Part of a small language model's weights.
Size: 10 layers, width 512, 8 heads of 64, vocabulary 13027, 76.2M parameters.
Architecture: no biases in attention or MLP, normalized queries and keys, local attention windows, paired heads, exclusive self-attention, value embeddings, a smear gate, capped logits.
Each number is 128 + 24 x the weight over its row's rms, rounded and kept within 0 to 255. Layers, rows and columns count from 0. The size above them is the row's rms in percent of the matrix's.

# layer 3 MLP up, 2048x512, rms 0.036, rows 153-179, columns 256-383
size [100  87 100 110  96  97  97  98 102 107 101  81  89 105  89 112  96  93 112 104 100 101 101  98 107  90  95]
[[112 151 137 156  92 121 146  87  94 136 158 125 119 167 127 167 116 126 102 124 122 125 159 109 119 136 196  75 148 122 103 139 135 142 138 135 123 132 130 137 134 117 138 132 171 125 141 146 104 141 115 105  75 137  96 155 132 146  98 117 119  94 138 101 145 132 129 140 150 126 134 114 118 132 106 150 133 116 112 134 151 148 128 149 102 122 140 125 133 132 142 138 122 118  99 115 160 137 138 128 181 106 168 127  86 105 101 165 119 130  99 100 105 163 134 128 159 133 124 102 112 121 128 168 175 175 112 157]
 [162 118 117 131 110 165  88 147 119 145 140 129 140 149 142  99 112 121 122 127  87  92 139 117 135 144 126 121 120 132 118 142 124 146 127 134 142 134 121 115 101 157 126 163 143  86 145 107 138 148 157 141 111  98  75 164 133 137 105  96 109 149 165 134 132 125 142 154 150 143 142 115 166 146 130  99 115 118 133 179 155 124 164 132 171 161 114 131 134 132 142 146 101 142 147 116 117 124 190 135 105 121 129 128 188 124 139 130 124 115 116 135 126 103 118 151 118 149 126 156 137 147 179 183 176  91 162 166]
 [ 96 113  97 129  97 155 135 102 140 185 101 162 158 120 113 141 101  58 127 126 102 158 109 125 124 111 134 119 106 130  93 118 154  95 120 109 146 121 134 151 126 130  81 121 143 156 152 106 139 161 193 165 107 152  93 135 124 117 166 170 133 156  98 126 143 147 141 113 168 139 128 144 113 115 120 148 120  68 130 127 119  98  79  79 137 102 119 101 153 104 134 146 127 105  95 132 126 175 158 141 115 105 122 133 140  99 137 166 129 136 167 127 126 135 108 149 139 131 132  82 136 155 126 124 121 149 152 121]
 [151 106 117 142 101 157 120 143  85 112 164 131 100 141 126 148 141 106 141 109 166 138 141 126 140 141 180 124 110 156 129 136 104 106 100 106 133 105 118 107 172 135 148 110  96  93 128 111 130 129 123 122 102 161  82 123  96 121 125  96 151 194  95 148 130 103 140  95 159 101  92 129 150 127 127 107 113 116 170 146 156 182 108 139 130 137 112  81  90  97 106 150 129 109 120 122 102 157 137 137  98 152 119 114 155 137 132 136 137 127 147 130 109 141 112 110 148 138 138 149 103 143 141 131 111 166 135 144]
 [152 126 111 132 123 138 134 161 111 155 147 129 142 111  90  92 145  84 118  86 150 103 121  98 135 106 170 117 154 119  65 118 134 151 110 104 160 128 122 147  89 119 151 158 125 154 199 108 155 134 173 125 116 164 100 117 101 124 142 129 101 105 136  90 153 166 150 136 138  96 139 101 133 139 135 114  94 123 109  84 123 195 127 134 137 108 123 121 129 111 122 131 121 150  65 151 175 168 106  91 142  91  91 147 162  92  90 123 135 101 109 169  99 114 106 138 125 118 105 165 100 177 148 153 107 121 110 166]
 [134 144 113 109 169 142 116 107  81 141 112 137 169 108 110 108 142 137 105  98 168 182 122  53 136 126 133 191  72 129  63 112 118 200 122 139 138 132 134 118 138 173 106 123 156 111 146 127 121 135 140 111 105 141 124  81 138 141 126 131 135 136 124 154 150 126 163 143 156 100 153 160 128 111 144 106 143 154 132  81 140 157  93 100 151  81 154 128 161 118 130 113 145 122 144  92 119 119 158 140 118  72 102  91 174  68 136 124 124 150 147 123 144 131 119 143 139 136 137 117 137 131 140 125  75 148 159 144]
 [ 96 127 117 147  98 119 144 147 142 162  91 106 136 104  98 120 135 133 111 114 147 121  95 121 114  76 160 115 161 130 132 149 120 104 162 121 122 124 119 149 153 127  83 167 129 125 172  98  87 146 100 131 147 110 123 110  79 155 108 108 138  96 127 112 133 121  97  66 112 140 106 120 113 106  96 114 108  88 106 140 135 128  88 142 159 106 111 112  79  94 145 110 114  99 148 123 149 156 125  94 134 141 121 153 100 107 171 166 146 131 161 129 125 132  63 133 144 117 137 126 163 140 169  66 147 100 143 133]
 [128 152 102 179 103 115 143 126 128 154 158 143 158  91 131 124 133 157 115 105 145 131 104 130 131 135 137 149 135 117 133 113 123 146 156 122 129 103 167 108 130 104 161 172 113 112 122 164 100 139 149 155 110 113 128 157 132  98 106  62 148 116 138 134 114 120 108 126 143 125 171 126 159 126 134 116 131  62 103 113 185 153 139 127 116  87  96 140 137 132 111 100 149 142 121 125 113 146 129 113 115 109 143 135 166 128  90 106 120 118 119 130  94 140 124 145 167 143 174 160 170 137 138 156 145 107 116 176]
 [143  86 101 118 138 158  92 135 120 120 141 115 102 111 112  89 158 126 153 120 107  85 127 148 115 123 160 128 133 132 124 121 137 146  90 124 145 115 152 132 108 129 107 101 157 127 109 105 121 171 166 139 111 117 108 140 133 146 126 153 127 117 152 145 158 157 156 109 102 147 119 134 177 113  62 157 120 140 128 142 142 168  94 125 116 120 118  96 150 104 171 187 118 125 136 121 127 115 158 135 111  90  75 142 126 119 140 148 157 127 182 133 141 157  88 170 165 138  81 147 201 126 150 103  77 128  93 158]
 [134 142 120 168  95 170 121  87 119 149 143 127 124 137 124 106 145 107 163 120 117 110 122 133  82 132 153 127  98 142 120 171 105 163 108 107 129 106 154 101 110 155 131 121 108 113 184 163  80 138 110 131 109 131 117 178  95 143 101 144 142  91  91 101 127 155 173  79 110 136 102 113 117 140 122 119 128 143 123 145 137 156 108 128  90 143 144 130 115 151 133 136 144 110 154 127 161 111 200  62 113 114 111 153 153 111 152 153 137 144 108 122 135  96 105 130 138 105  90 123 124 125 131 144  96 128  88 164]
 [106 151 134 121  85 173 122  95 150 142 130 159 120 135  87 143 157  83  99 144 152 129 141 103 123 134 159 109 131  92 104 170 143 133 120 121 146 150 160 138 104 105 137 140 103 139  98 136  86 130 135 113 112 111  87 187 111 118 139  81 166 141 107 154 132 151 163 132 151 107  93  92 110 136 116 140 138 145 122 182 106 136 112 101 145 154 143 147 127 148 167 102 126 119 130 133 119 149 122 139 166 157 121 108 129 138 135 124 159 104 106 151 106 127 119 142 124 117 114 133 128 145 111 157 124 162 151 143]
 [ 96  99 150 129 113 141 159 114 144 146 128 141  89 164 106 174 132 143 106 121 173 162 129 163 120 127 142 136 105 128  80 107 144 174 114 132 119 127  95 115 112 146 136 131 131 151 141 109 107 121 151 116 115 138  93 121 131 136 120 115 103 118 153 101 125 166 156 126 179  83 111 136  77 142 128 180  91 113 114  77 170 141 154 190 101 126 106 128 126 104 104 104 130  86 123  91 100 155 141 137 131 142 129 126 128  91 136 157 145 110 128 149  79 139 139 114  91 139 146 150 134 120 103 107 149 109 145 155]
 [110  91 156 140 113 158 141  91 124 132 153 163 123 138 112 116 108 119 124 114 125 121 155 159 141 141 119 144 127 121 127 145 115 121 120 160 149 156 148 120 122 145 163 112 140 119 122 126 123 173 122 118 104 113 133 128 137 114 123 116 162 141 126 128  84 135 131  99 158 121 142 116 123 140 125 136 186  97 100 139 172 150  80 137 126 147 103 138 123 146 134 123 104 178 116  86 139 177 104 120 131 144  87 103 146 100 146 136 189 157 134 124 127 158 145 128 172 119 160 139 165 148  93 156 153 117  90 134]
 [168 113 111 149 102 158 131 149 138 164 125 103 195 143  95 126 112 147 124  98  74 123 112 104 133 109  99 207 102 154 140 144 105 110 105 116 132  98 126 126 145 128 133  93 131 147 137 124 102 146 147 113 154 120 117 134 141 107 100 118 121  90 150 146 134 113 170 128 104 165 110 158 154 121  90 141 145 131 143 108 151 179 133 112 112 121 113 136 145 125 126 168 141 118 128 131 143 133 161 115 165 161 113 112 124 135 126 136 152 137 123 122 125 158 186 144 152 140 132 130 121 117 152 130 170 133 137  98]
 [107  93 141 177 119 130 111  62 169 150 118 128 122 121 119 150 135 111 120 107 121  94 133 130 138 145 171 112 138 118 171 128 113 118 124  97  91 146 120 115 130 142  88 143 147  93 152 136 144 143 153 124  74 132 111 142 148 146 123  87 160 139  58  93  91 126 108 143 137  88 164 111 145 133 140 137  94 104 114 176 140 133 147 150 163 129 130 133 130 138 154 132 148 145 154 135  90 127 102 117 133 147 140 181 121 134 156 101 145 133 136 110 114 189 145 141  81 145 155 170 155 123 140  98 171 143 126 120]
 [135 114 120 155 118 147 158  89 120 120 101 149  96 134  97 166 120 151 163  90 106 155 105 122 157  74 129 116 140 166 116 155 114 139 146 101 124 110 166 128 133 152 157 144 145 101 109 132 139 136 148 146 110 146 121 136  69  92 157 141 126 156 130 167 108 122 131  98 123 112  90 106 119 125 133 137 141 116 100 118 122 208 136 122 114 140 131 127  93  92 161 138 142 176 146 154 178 163 124 159 138  90 122  87 139 129 106 152 125 137 127 120 158 114 100 132 206 122 130 136  75 106 156  88 185 134 123 142]
 [111  91 138  87 133 134 172 104 113  94 137  87 111 137 152 114 130 137 111 109 142 126 126 134 123 143 147 110 139 134 117 124 143 126 134 101 124  90 164 114 130 129 121 137 120  88 118 168 109 136 141  96  97 119 161  96  95 121 142 107 150 111 107 101  87 152 102  88 152 143 146 194 102 126 136 148 122 110 114 133 182 146 144 125 142 131  67 112 143  98 144 106 102 123 105 123 120 173 124 155  84 150 121 144 139 101  84 105 150 158 170 137 127 101 150 107 142 105 103  88 100 132 135 149 124  97 109 134]
 [132 132 139 141 125 131 129 105  94 153 120 132  90 101 166 146 124 109 140  95  80 145 172 107 144 184 144 113 166  95 107 133 143 145  97  94 113 166  91 167 170 113 112 163  96 140 128 138 130 141 132  61 119 143 114 152 141 126 133 112 153 103 114 135 116 142 168 152 128 117 137 116 123 146 130 133 147 102 117 150  97 167 108 111 162 155 130  98 116 132 143 144  93 121 120 163 136 138 138 145 132 156 119 110 110  90 146 121 114 100 121 102 144 122 130 152  99  88 107 122 156 114 116 154 143 102 150 129]
 [135 112  93 121 139 122 146 147 118 136 115 160 143 140 118 132 185 109 139 122  97 124 115 115 142 143  97 120 122 121  77  98 146 141 122 130 116  91 127  99 111 121 142 152 108 109 172 109 125 146  75 157 133 142 134 103 102 132  93 142  92 129  64 122 119 144  88 112 144  36 136 135 130 150 122 108 172 116 130 145 130 155 133  97 140 118 142 134 123 131 150 130  93 141 105 139 126 132 126 119 122 140 124 149 103 137 145  96  89 130 118 118  85 128 139 197 110 143 117 159 114 131 132 158 143 154 102 123]
 [149  89 143 126 135 115 208  94 123 133 113  82 106 133 143 132 118 134 148 126 113 103  75 138 100 135 169  94 144 146 149 160 128 116 154 119 123 138 133 132 116 144 139 123 142  87 107 111 132 104 121 166 139 115 151 124  68 174  98 104 157 168  97 168 154 137 137 118 129 143 143  98 111  97 103 161  92 128 111 155 138 162 109 136 109 133 139  95 175 133 145 107 151 124 119 111 172 140 102 130 121 172 138 114 130 159  97 124 124 103  79  85  87 130 127 100 131 103 113  76 126 113 164  44 162 109  87 163]
 [142 129 124 161 136 168 112  80 157 159 146 163 134 190 112 111 157  96 128 116 148 145  86 137 110 134 147 149  97  97  82 132 121 100 120  89 123 145 143 161 113 135  90 121 129 121 104 168  80 133 128 158 129 108 149 134 101 138 142  99 138 146 116 122 133 126 125 124 186 112 119  96 106 101 126 150 156  88 152 159 129 146 135 135 106  93 160 113 149 109 129 128 103 101 150  95 184 162 159 132 203  88 120 124 104 114 102 165 115 126 128 130 137 141 143 128 115 178 137 134 136 138 110 147 149 136 114 128]
 [134 124 166 169 147 155 125  83 126 137 161 117 127 111 113  92 150 102 134 112 163 161 153 129 160 135  99 161 114 135 109 143 131 115 130  89 131 117 102 150 105 125 117 151 161 120 121 168 140 169 130 129 182 110  97 144 141 153 107 165 141 111 116  90 136 165 116 140 148 103 120 138 131 141  88 123 142 142 135 135 124 138 105 167 136 155 132 142 106 100 138 145 143 222 132 151 116 102 112 106 123 145 132 134 137 119 151 119 114 132 182 136 112 137 107 128 162 171 150 115 136 129 129 156  98 149 103 147]
 [117  99 121 133 118 158  79 114 116 133 141 167 145 128  94  71 131 108 156 137 130 105 159 106 132 190 129 136 163 116 110 127  96 140 103  99 116 158 115 109 115 161 178 140 130 103 141 124 144 178 109 119 119  66 139 133 103 144 119 113 146 130 134 112 152 154 127  92 131 151  88 115 144 141  91 112 118 146 142 169 144 142  85 149 149 135 144 133 110 122 141 117 114 117 140 134 130 125 123 142 120  97 136 188 138 174 112  94  88 135 127 150 180 134 102 186 152 144 118 107 175 149 140 104 103 193 150 168]
 [113  77 107  98 168 167 146 144 100 113 157 149 117 134 129  83 161 140 122 108 160 104 122 140 136 113 144 122  93 125  59 104 116 114 128 134 135 116 155 173 186 128 135 126 120 100 181 120 157 125 135 150 118 109 129 154 170 155 160 119 144 144 138 115  99 135 139 124 112 106 118 109 164  97 106 117 109 148 119 111 100 136 104  63 138 127 120 114 104 115 119 155 125 135 135 142 130 149 132 102 156 178 152 125 130 122  83 127 102 100 127 151 144 133  55 182 103 132  96 167 158 110 149 132 106  98 150  77]
 [ 83 111 158 103 126 151 148 156 162 140 105 151 150 151 113 102 128 123 124 148  79 107 119 124 134 136 148 162 139 137 104 136 158 124 145  98 112 143 154 131 146 128 115 131 169 141 148 142  97 125  98 126  97 146 135 140 129 169 137 126 167 145  72 110 136 167 131 110 166  91 140 155 121 121 136  94 110 125 115 116 107 103 178 139 110 116 123 143 115  92 156 180 104 157 108 149 105 132 165 143 182 117 149 139 133 104  98  82 154 160 122 145 132 166 132 160 150 165 154 112 154 149 130 143 143 177  72 155]
 [135 118 137 132  95 121 127 128 140 130 132 135 101 132 126 168 160 151 150 129 114 145 153  69 123 156 117 141 152 119 153 132 145 153 130  93 111 123  83 132 120 181 102 166 136 110 192 115  79 139 140 136 142 112  99 181 109 128 104 124 122 114 143 115 117  96 126 106 129 115 132 164 151 148 136 100 152 116 103  86 151 117 157 139  97  89 105 126 114 140 153 123 136 117 148 107 119 130 101 109 199 155 144 159 182  81  85 130 150 105 125 107 141 152  78 118 133  96 171 152 114 107 139 111 161 139 159 137]
 [126 141 125  91 130 120 139 119 168 137 163 138 111 122  89 171 165  94 126 121 104 115 144 144 129 147 161 153 107 123 126 195 126 125  85 105 115 126 105 170  89 153 149 141 174  98 140 109 172 129 160 147 119 110 127 155 107 125 105 109 153 202  70 108 128 124 120 128  91 136 107 143 163 124 134 140 151 100 151 144 103 118 131 148 108  99 147 123 135 126 146  77 106 130 137  93 121 205  96 132 114 117 131 118 114 115 132 127 137 122 104 129 146 136 143 189  94 114 189 164 146 113 155 134 118 110 106 127]]
# layer 3 MLP down (transposed), 2048x512, rms 0.0258, rows 153-179, columns 256-383
size [100  93 104 107 101  99  88 103  87 108  99  91 100 103  91 105  94  93 113  99 101 104 103  98  99  91  97]
[[151  80 145  87  86 145  98 103 131  78  93 143 143 153  97  84 135 108 113 133 108  93 132 122 158 164 130 119 167 125 142 134 133 122 134 107  98  72 145 162 154 103 157 119 133 139 159 126  93  98 140  81 107 102 104 127 123 137 124 142 101 105 132 116 106 108 132 107 117 128 136 164 106 128 107 172  74 133 114 172 132 105  79 158  99 149 127 107 121  72 127 117 119 137 157  89 104  81  90 115 136 157 123 146 151 121 160 103 123 165 124 157 143 168  94 109 133 111  99 139 137 166 137 122 164 124 115 176]
 [149 110  95 140 122 150 157 158 139 129 113 162 114  74 132 108 141 136 122 148 123 111 103 114 126  99 119 119 184 181 137 101 144 143  97 137 131 122 117 117 157 116 135 132 148 128 129 105 112 135 159 114 113  92 114  99 116 125 137 106  94 134 142 166  99 101  95 125 125 178 125 118 168 134 126 119  96 109 123 133 118 145 178 151 101 146 138 143 142 135 134 156 154 122 194 104 142  86 109 124 110 131 145 105 126 117 105 126 140 156 130 125 134 112  73  86 126 116 145 117 119 145 103 147 122 126 117 138]
 [135 105 139  80 114 128 132 142 119 156 140 139 124  94 127 134 128  96 135 139 165 146 140 152 157 102 139 154 153 151 106 122 151 152 109 137 157 129 108 163 164 118 183 134 107 165 150 133 113 123 148 158  98 125 125 116 144  83 149 165  22  75 150 142 122 105 103 132 135 152  82 126 105 163 200 171 167 130 117 107 129 132 137 124 115  98 123 147  96 121 134 108 165 127 145 110 123  93 139 109 144 150 104 165 137 102  87 140 140 147 122 116  84 109 155 149 114 103 206 135 179 144 113 125 107 117 152 119]
 [152 112 147  97 121  93 130 114 124 120 158 157 153 128 120 137 120 141 120 156 131 123 124 138 142 119 120 188 144 123 112 142  79 115 142 139 155 125 115  96  95 135 118 120 116 113 108  96 123 132 154 118 102 142  99 149 114 127 127 126 108 126 110 140 106 110 107 121 107  96 112 164 140 136 123 123 100 146 148 118 126 140 117 140 117  74 114 100  85 147  97 129 154 107 164 101 158 150  58 133  85 158 129 116 151 103 148 130 165 130 186 162 115 157 149 157 115 154 133 117 133 171 156 131 147 137 128 126]
 [159 151 138 106 130 115 149 139 128 118 118  90 115 125 146 115 135 147 160 130 134 102 178 109 125 109 131 164 127 117 154 135  81 183 160 146 130 140 141 150 153 138  78 165 113 130  77 170 117 147 157 112 139 128 146 106 114 101 164 123 121 148 101 133 103 129 123  82 130 160 144 157 124  98 131 144 121 128 184 124 121  98 167 130 128 139 147 160 111  89 164 151 125 143 116 138 113 107 102  80 133 126 149 141  91 116  99 110 118 129 167 142  99 159 148 179  82 103 166 132 143 137 108 115 164 147 168 149]
 [144 112  83 103 111 112 145 136 155 115 102 160  94  73 146 116 114 164 126 102 131  59  89 122 136 135 105 129 135 103 145 120 121  98 169 147 105 140 121 149 160 128 144 135 148 136 176 167  98 151 169  92 136 143 168 116  71 120 134  78  80 111  74 150 156 110 167 115 120 113 139  78 135 121 114 136 127 149 126 133  85 135 115 126 115 168 139 140 109  97 132 124 130 130 143 138 110 146 141 156 135 145 155 105 161 124 114 150 141 157 127 111 126 131 138 140 139 183 118 122 129 136 121 120 139  81 117 159]
 [140 142 147 137 128 139 103 110 156 154 134 126 111 153 111 138 165 146 103 167 155 115 140 157 125 113 130 102 156 116 149 110 106 151 171 158 117 123  81  91  89 123 136 113  86 183 127 140 112 116 123 131 133 150 141  99 154 160  86 123 114 106  44 111 115 148 135 146 112 122  89 133 130 128 124 151 139 136 138 143 106 164 145 142 159 115 131  83 115 122 120 120 126  94 152 113 142 121 155 120 144 104  89 157 149 118 115 143 118 139 117 130 140 149 122 110 153 144 124  93 128 145 128 153 130  94  89 125]
 [ 90 117 112 127 192 152 137  76 144 150 159 112 104 111 166 133 121 104 150 121 151 143  85 158 161 119 144 159 114 106 105  90 114 129 164 116 157 112 203 108 146 115 198 128 115 147 154 144 112 114 130 112 130 138  82 110 103 100 127 159 122 123 132 106 147  89 106 123 116  91 144 119 159 137  96 119 141 100 131  93 153 105 132 110 151 121 111 147 135 129 133 101 130 113 168 107 142 126 119 102 126 129 119  95 126 177 143 116 143  70 114 175 126 132 112 140 118 170 105  97 170 103 123  59 122 125 114 136]
 [121 140 122 114 157 169  89 114 160 154 147 120 121 144 140 127 167 138 114 104 111 156 129 140 112 125 104 130 135 125 126 147 199 131  71 128 122 125 137 156 106 121 168 106 147 158 148 141 141 156 135 149 131 141 103 139 158 107  75 148 110  98 143 124  99 127 123 129 156 136 148 141 144 151 115 176 102 108  83 133 142  60  93  97 125 165 134 121 139 120 157 145 145 129 111  85 166 107 108  87 127 198 124 147  87 149 156 126 129 113 120 103 124 159 164 116 147  98 113 113 112 137 138 155 117 124 112 126]
 [104 150 146 110  93 147 150 124 168 153 138  99 108 120 112 134  98 133 126 116 112 120 101 111 124 132 131 128 101 135 127 127 141 157 106 162 164 112 132 157 137  93 122 108 120 114 124 151 107 149 121 154 125  89 124 105 137 110 101  74 163 113 153 130 126  89 141  90 127 133 122  96 107 143 115 178 144 101 144 136 168 116 100  99  87 136 135 151 171 121 114 134 111 114 158 123 130  74 111  92  86 139 122 109 144 102 105 133 123  97 157 139 126 159 118 152 134 132 146  86  96 123 130 139 122 112 157 129]
 [160 100 162 116 115 181 130  92 134  96  95 126 123 188 157 117 160 104  97 127 157 151 136 168 113 145 142 131 201 154 142 119 182 128 114 131 107 150 161 147 138 100 113 114 136 165 176 162 155 111 135 143 127 142 128  66 134 124 143 122 143 141  85 139 146 124 123 150 115 123 101 174  91 154 136 117 100 129 122 139  92 147 159 115 134 148 166 128 134 154 142  65 170 151 164 142 127 111 112 112 170 134 129  94 107 136 136 142 146 147 132 139 110 147 103  97  96 132  64 128 140 105 102  76  97 120 170 127]
 [163 135 136 158 102 165 131 124 104 117 141 147 113  88 131 137 122 135 104  72 125 129  91 150 121 139  93 103 147 128 168 122 103 125 121 105 167  83 128  94 160  96 194 132 154 124 105 146 117 134 175 117 123 142 129 137  86 147 141 152 123 123 102 162 135 146  99 149 146 144 146 166 120 130 137 116 164 132 117 166 159 139 129 135 140 125 121 141  98  62 123  78 104  79  65 125 149  84 150  94  94 102 163 108 157 160 129 128 161 123 156 138 110 148 120 124 162 102 163 166 159 114 113 115 126  99 135 123]
 [138  95 124  92 127 129 104  85 175 135 131 132 128 117 110 136  86 166 123 108 126 127 145  94  98 107 140 139 148 105 110 144 145 145 142  97 151 110 150 116 127 109 112 151 108 132  99 164 112 145 128 137 147 150 117 118 125  97 137 146  91 125  86 120 136 150 111 101 169 137 175  87 122 160 104 108 168  85 191  96 153 129 124 146 112 148 149 147 120 153 117 164 139 123 129 111 128 160 130 114 126 207 136 175 122 107 129 130 131  59 174 133 130 146 131 131 119 163 125 120 131 137 112  82 145 126 113  98]
 [138 131 152 151 132  99 133 141 165 159 113 157 105 130 143 124 138 139 178 117  69 113 137 135 127 110 122 101 118 116  92 134 123 131 145 119 140  97 107 122 124 104 148 103 124 146 106 152 118  88 104 125 101 102  99  96 132 154 151 114 143 148 127 103 140 112 111 167  99 119 160 133 155 153 121 148 141 158 117 154 143 184 106 102 144  86 137 189  74  90  86 120  94  78 118 152 196 120 153 134 165 145 107 156 116 146 118 180 136 157 120 102  91 159 149 154 139 132 105  91  93 134 160 116 160 123 156 150]
 [121 125 100 150 146 134 139 136 104 112 119 142 143  81 104 120  98  64 144 125 131 124 120 117 158 109 122 121  95  98 129 101 140 151 122 144 140 141  96 128 176 113 175 108 152 113 119 151 109 115 125 141 133 150 113 139 116 145 176 118  87  84 153 151 134 140 106 100 177 125 137 118 114 113 127 158 136 131 161 129 142 138 130 160 136 180 149  84 128 124 126  76 127 183  98 159 180 119 133 148 125 140 107  76  84 124 118 119 112 145 185 119 147 135 153 161 172 143 111 114 159 143 149 143 136 113 119 146]
 [137 122 153  66 176 141 166 112 122 119 109 125 139 108 164 130 129 113 153 158 102 178 128 173 128 128 125 119 118 136 122 143 127  96 146 113 120 106 129 149 171 126 155 141 118  87 102 136 108 121 178 128  99 143  82 142 131 133 194 153 119  98 104  90 104 102 130 117 167 108 111  76 144 132 106 164 169 149 151 149 158 134 135 166 114 123 126 105 131 138 130 105 138 149 146 134 137 144 107 144 151 109 138 125 135 108 111 152 124  72  82 128 145 103 134 120 143 137 139 123 108 114 142  92 110 188 168 154]
 [128  73 191 115 150 132 121 113 182 145 135 157 110 155 117 126 182 165  90 186 131 136 110 129 105 125 124 129 133 124 151 109 145 109 124 139 115 143 122  97 128 148 120 152 146 119 148 116 164 174 121 151 113 100 152 133 150 115 143 115 117  99 136 113 135 137 142 144 175 153 118 141 125 129 104 132 142 120 107 151 139 150 143  95 104 127 121 133 115 155 137 124 138 147 143 131 115 105 140 104 158 137 108 155 114 116 128 138 126 131 115 142 166 123 144 130 148 109 151 161 109 169 153 128 110 129 121 111]
 [161 158 122 132 133  89 137 135 155 111 128 107 107 138 177 151 109 136 136 148 129 132 161 130 138 111 102 129 130 127 143  83 115 105  86  92 113 150 132 110 152 121 100 136  90 138 106 150 163 138 138 105 106 102 159 133 178 136 135 100 103 139 118 151 149 101 101 135 107  88 142 106 162  87  79 155  95  97 138 104 132 122 113 134 136 134 136 148 122 133 103 140  56 131 112 115 132 128 107 104 134 174 144 138 142  80 130 109 125  77 122 133 189 154 139 156 137 182 122 123 103 146 138  93 114  96 128  86]
 [136 137 115 119 133 100 128 108 108 119  79 123 138 124 173 135 100 176 151 141 162 123 115 151 126 117 133 130 137  96 133 137 135 153 137 138 136 149 101 130 130 108 184 113  92 138 176 128 122 102  93 131 115  96 118 129 169 153 155 143 120 111 108 134 120 123 104 141 123  49 132 149 124 134 160 162 155 103 159 142  76 139 128 103  77 130  97 121 137 146  97  65  98 148 113 139 100 124 175 152 154 121 142 149 117 138 109 166 107 151 161 125  65 123 109 145 115 125 198 130 133 125 117 107 135 140 130 135]
 [140  95 105 144 110 126 135 118 122 138 161 132 186  69 129 133 114 140 125 160 133 123 155 145 142  90 110 135 158  97 122  98 119 159 138 115 135 150 154 124 103 118 100 163 101 120 130 148  99 153  99 163 139 136 142 112 122 130 205 132  90 124 123  81  93 130 112 139 110 114  98  50 143 100 115 108 182 159 135 176 114 160 115 159 101 125 123 147 111 162 143 134 128 121 101 119 161 117 111 147 160 106 134 112  88 179  83 123 104  82 134 141 149 162 120 115 118 123 157  99 130 128 133 140 130 173 132 133]
 [107 125 162 152 103 122 121 113 141 149 143 128 111 150 149 104 138 149 120 113 122 159 152 146 147 122 153 123 107  81 124 113 115 129 154 121 132 146 115 131  95 130 148  92 137 199 152 124  88 128 122 125 124  85 139 126 101 127  85 135 160 147 118 143 100  89 133 109 138  97 131 138 122 103 126 137 111 151 112 144 124 145 121 109  97 134 167 123 105 111  81 120 116 134 112  84  77 143  87 152 146 138 126 114 123  88 150 142 134 109 144 140 143 123 150  92 161 138 158 160 120 107 103 155 152  99  81 163]
 [144 129 117 146 176 134  82  97 134 138 141  96 156 155 144 140 142 101 141 125 181 145  84 129 134 144 119 125 153  85 140 166 130  89 101 115 155 113 106 124 162 101 158 135  93 131 153 110 151 120 163 199 128 152 157 123 101 130 110 130 174 150 134 131  80 129 150 114 145 106 117 155 112 125 123 138 111 135 110 129 105 140 114 142 129 169 126 102 140 133 101 140 161 124 142 101 134 132  98  86  87 145 104  87 129 180 152 181 142 138 108 189 130  27 126 169 123 131 114 132 116 124 144 142  85 161 127 111]
 [142 129  80 139 107 140 133 114 156  88  85 109 104 130 152 120 103 172 103  93  79 108 111  82 152 142 134 114 125 151 142 142 135 122  96 110 129 147 157  97 124 144 126 129 164 117 124 127 147 132 180 146 136 162 152 161 141 134 136 119 167 111 121 142 142 112 110  86 125 138 110 153 133 114 122 141 174 164 117 124 128 151 117 125 114 157 134 106 138 129 127  86 103  89  83 145 139 140 107 162 108 156  74 136 151 138 109 127 132 130 139 152 186 143 143 104 141 111 102 132 119 124  81 128 104  94 138 101]
 [150  96 152 149 163 155 145 124 162 119 109 116  88 146 105 122 131 134 110 151 135 112 107  94 166 115 108  85  97 153 151 131 124  95 142 116 140  94 116  64 104 117 151 147 120  87 100  91 125 139 115 131 106 115 114  97 126  92 114 120 148 102 126 107 135 181  98 117 129 156 160  98 119 108 156 138 129 126  59 127 112  76 158 131  98 185 121 118 134 142 119 158 142 113 155 101  91 159  93 140 134 148 104 121  40 112 128 125 122 115 113 147 118 110 115 120 116 124 105 123  96 111 109 123 130 118 102  97]
 [131 123 126 144 116 163 104 149 142 124 106 148 156 164 101 159 133 110  93 141 152 118 136 128 163 154 157 118 129 150 126 134 149 121 132  90  82 107 128 120 116 152 154 121 112  97 107  99 102 149 131 168 107 107 107  90 143 131 109 109 116 109 147 116 165 168 148  96 114  75 157 161  98 126 129 137 152 126 102 126 173 107 146 116  84  99  99 144 107 127 136 156 127  82 100 129  83 138 135 146 148 104 108 176 171 141  92 154 135 116 111 104 136 124 108 153 154  94 101 145 147 154 128 135  97 149 147 151]
 [112 115 149 112 101  94 110 107 137 124 116 155 157 105 149 157 122 154 138 131 104 149 157 148 139 161 145 131 117 158 139 101 159 112  97 149 179 116 101 123 158  93 148 139 161 120 110 142 114 112 153 116 150 136 122 134 127 117  74 117 137 111 163 147 104  83 102 138 130 137 130 139 154 132 158 104 135 107 126 131 156 137 141 140 193 159  99 143 130 116 143 122 144 105 125 109 179 115 141 151 173  99 114  85 137  92 177 123 124 116 114 107 106 154 141 103  90 111 117 152 146 127 115 132 163  96 110 100]
 [158 173 129 116 116 157 153 111 145 116 176 123  99 152 137 167 132 112  96 129 119 112 183 137 126 145  91 142 117 123 133 135 133 122 181 125 146 159 113 128 108 140  95 143 111 127  89  99 129 170  89  85 147 143 134 113 121 180 105 120 132 156 153 150 151 113 170 120 116 120 134 136 138 130 115 131 135 134  93 115 105 134 137 110 108 108 131 130 145 116 147 100 138 158 106 106 110 113 138 104 118 133 114 139 142 137 138  75  85 151 138 157 134 149 111 111 103 116 103 136 139 169 133 143 124 165 153 119]]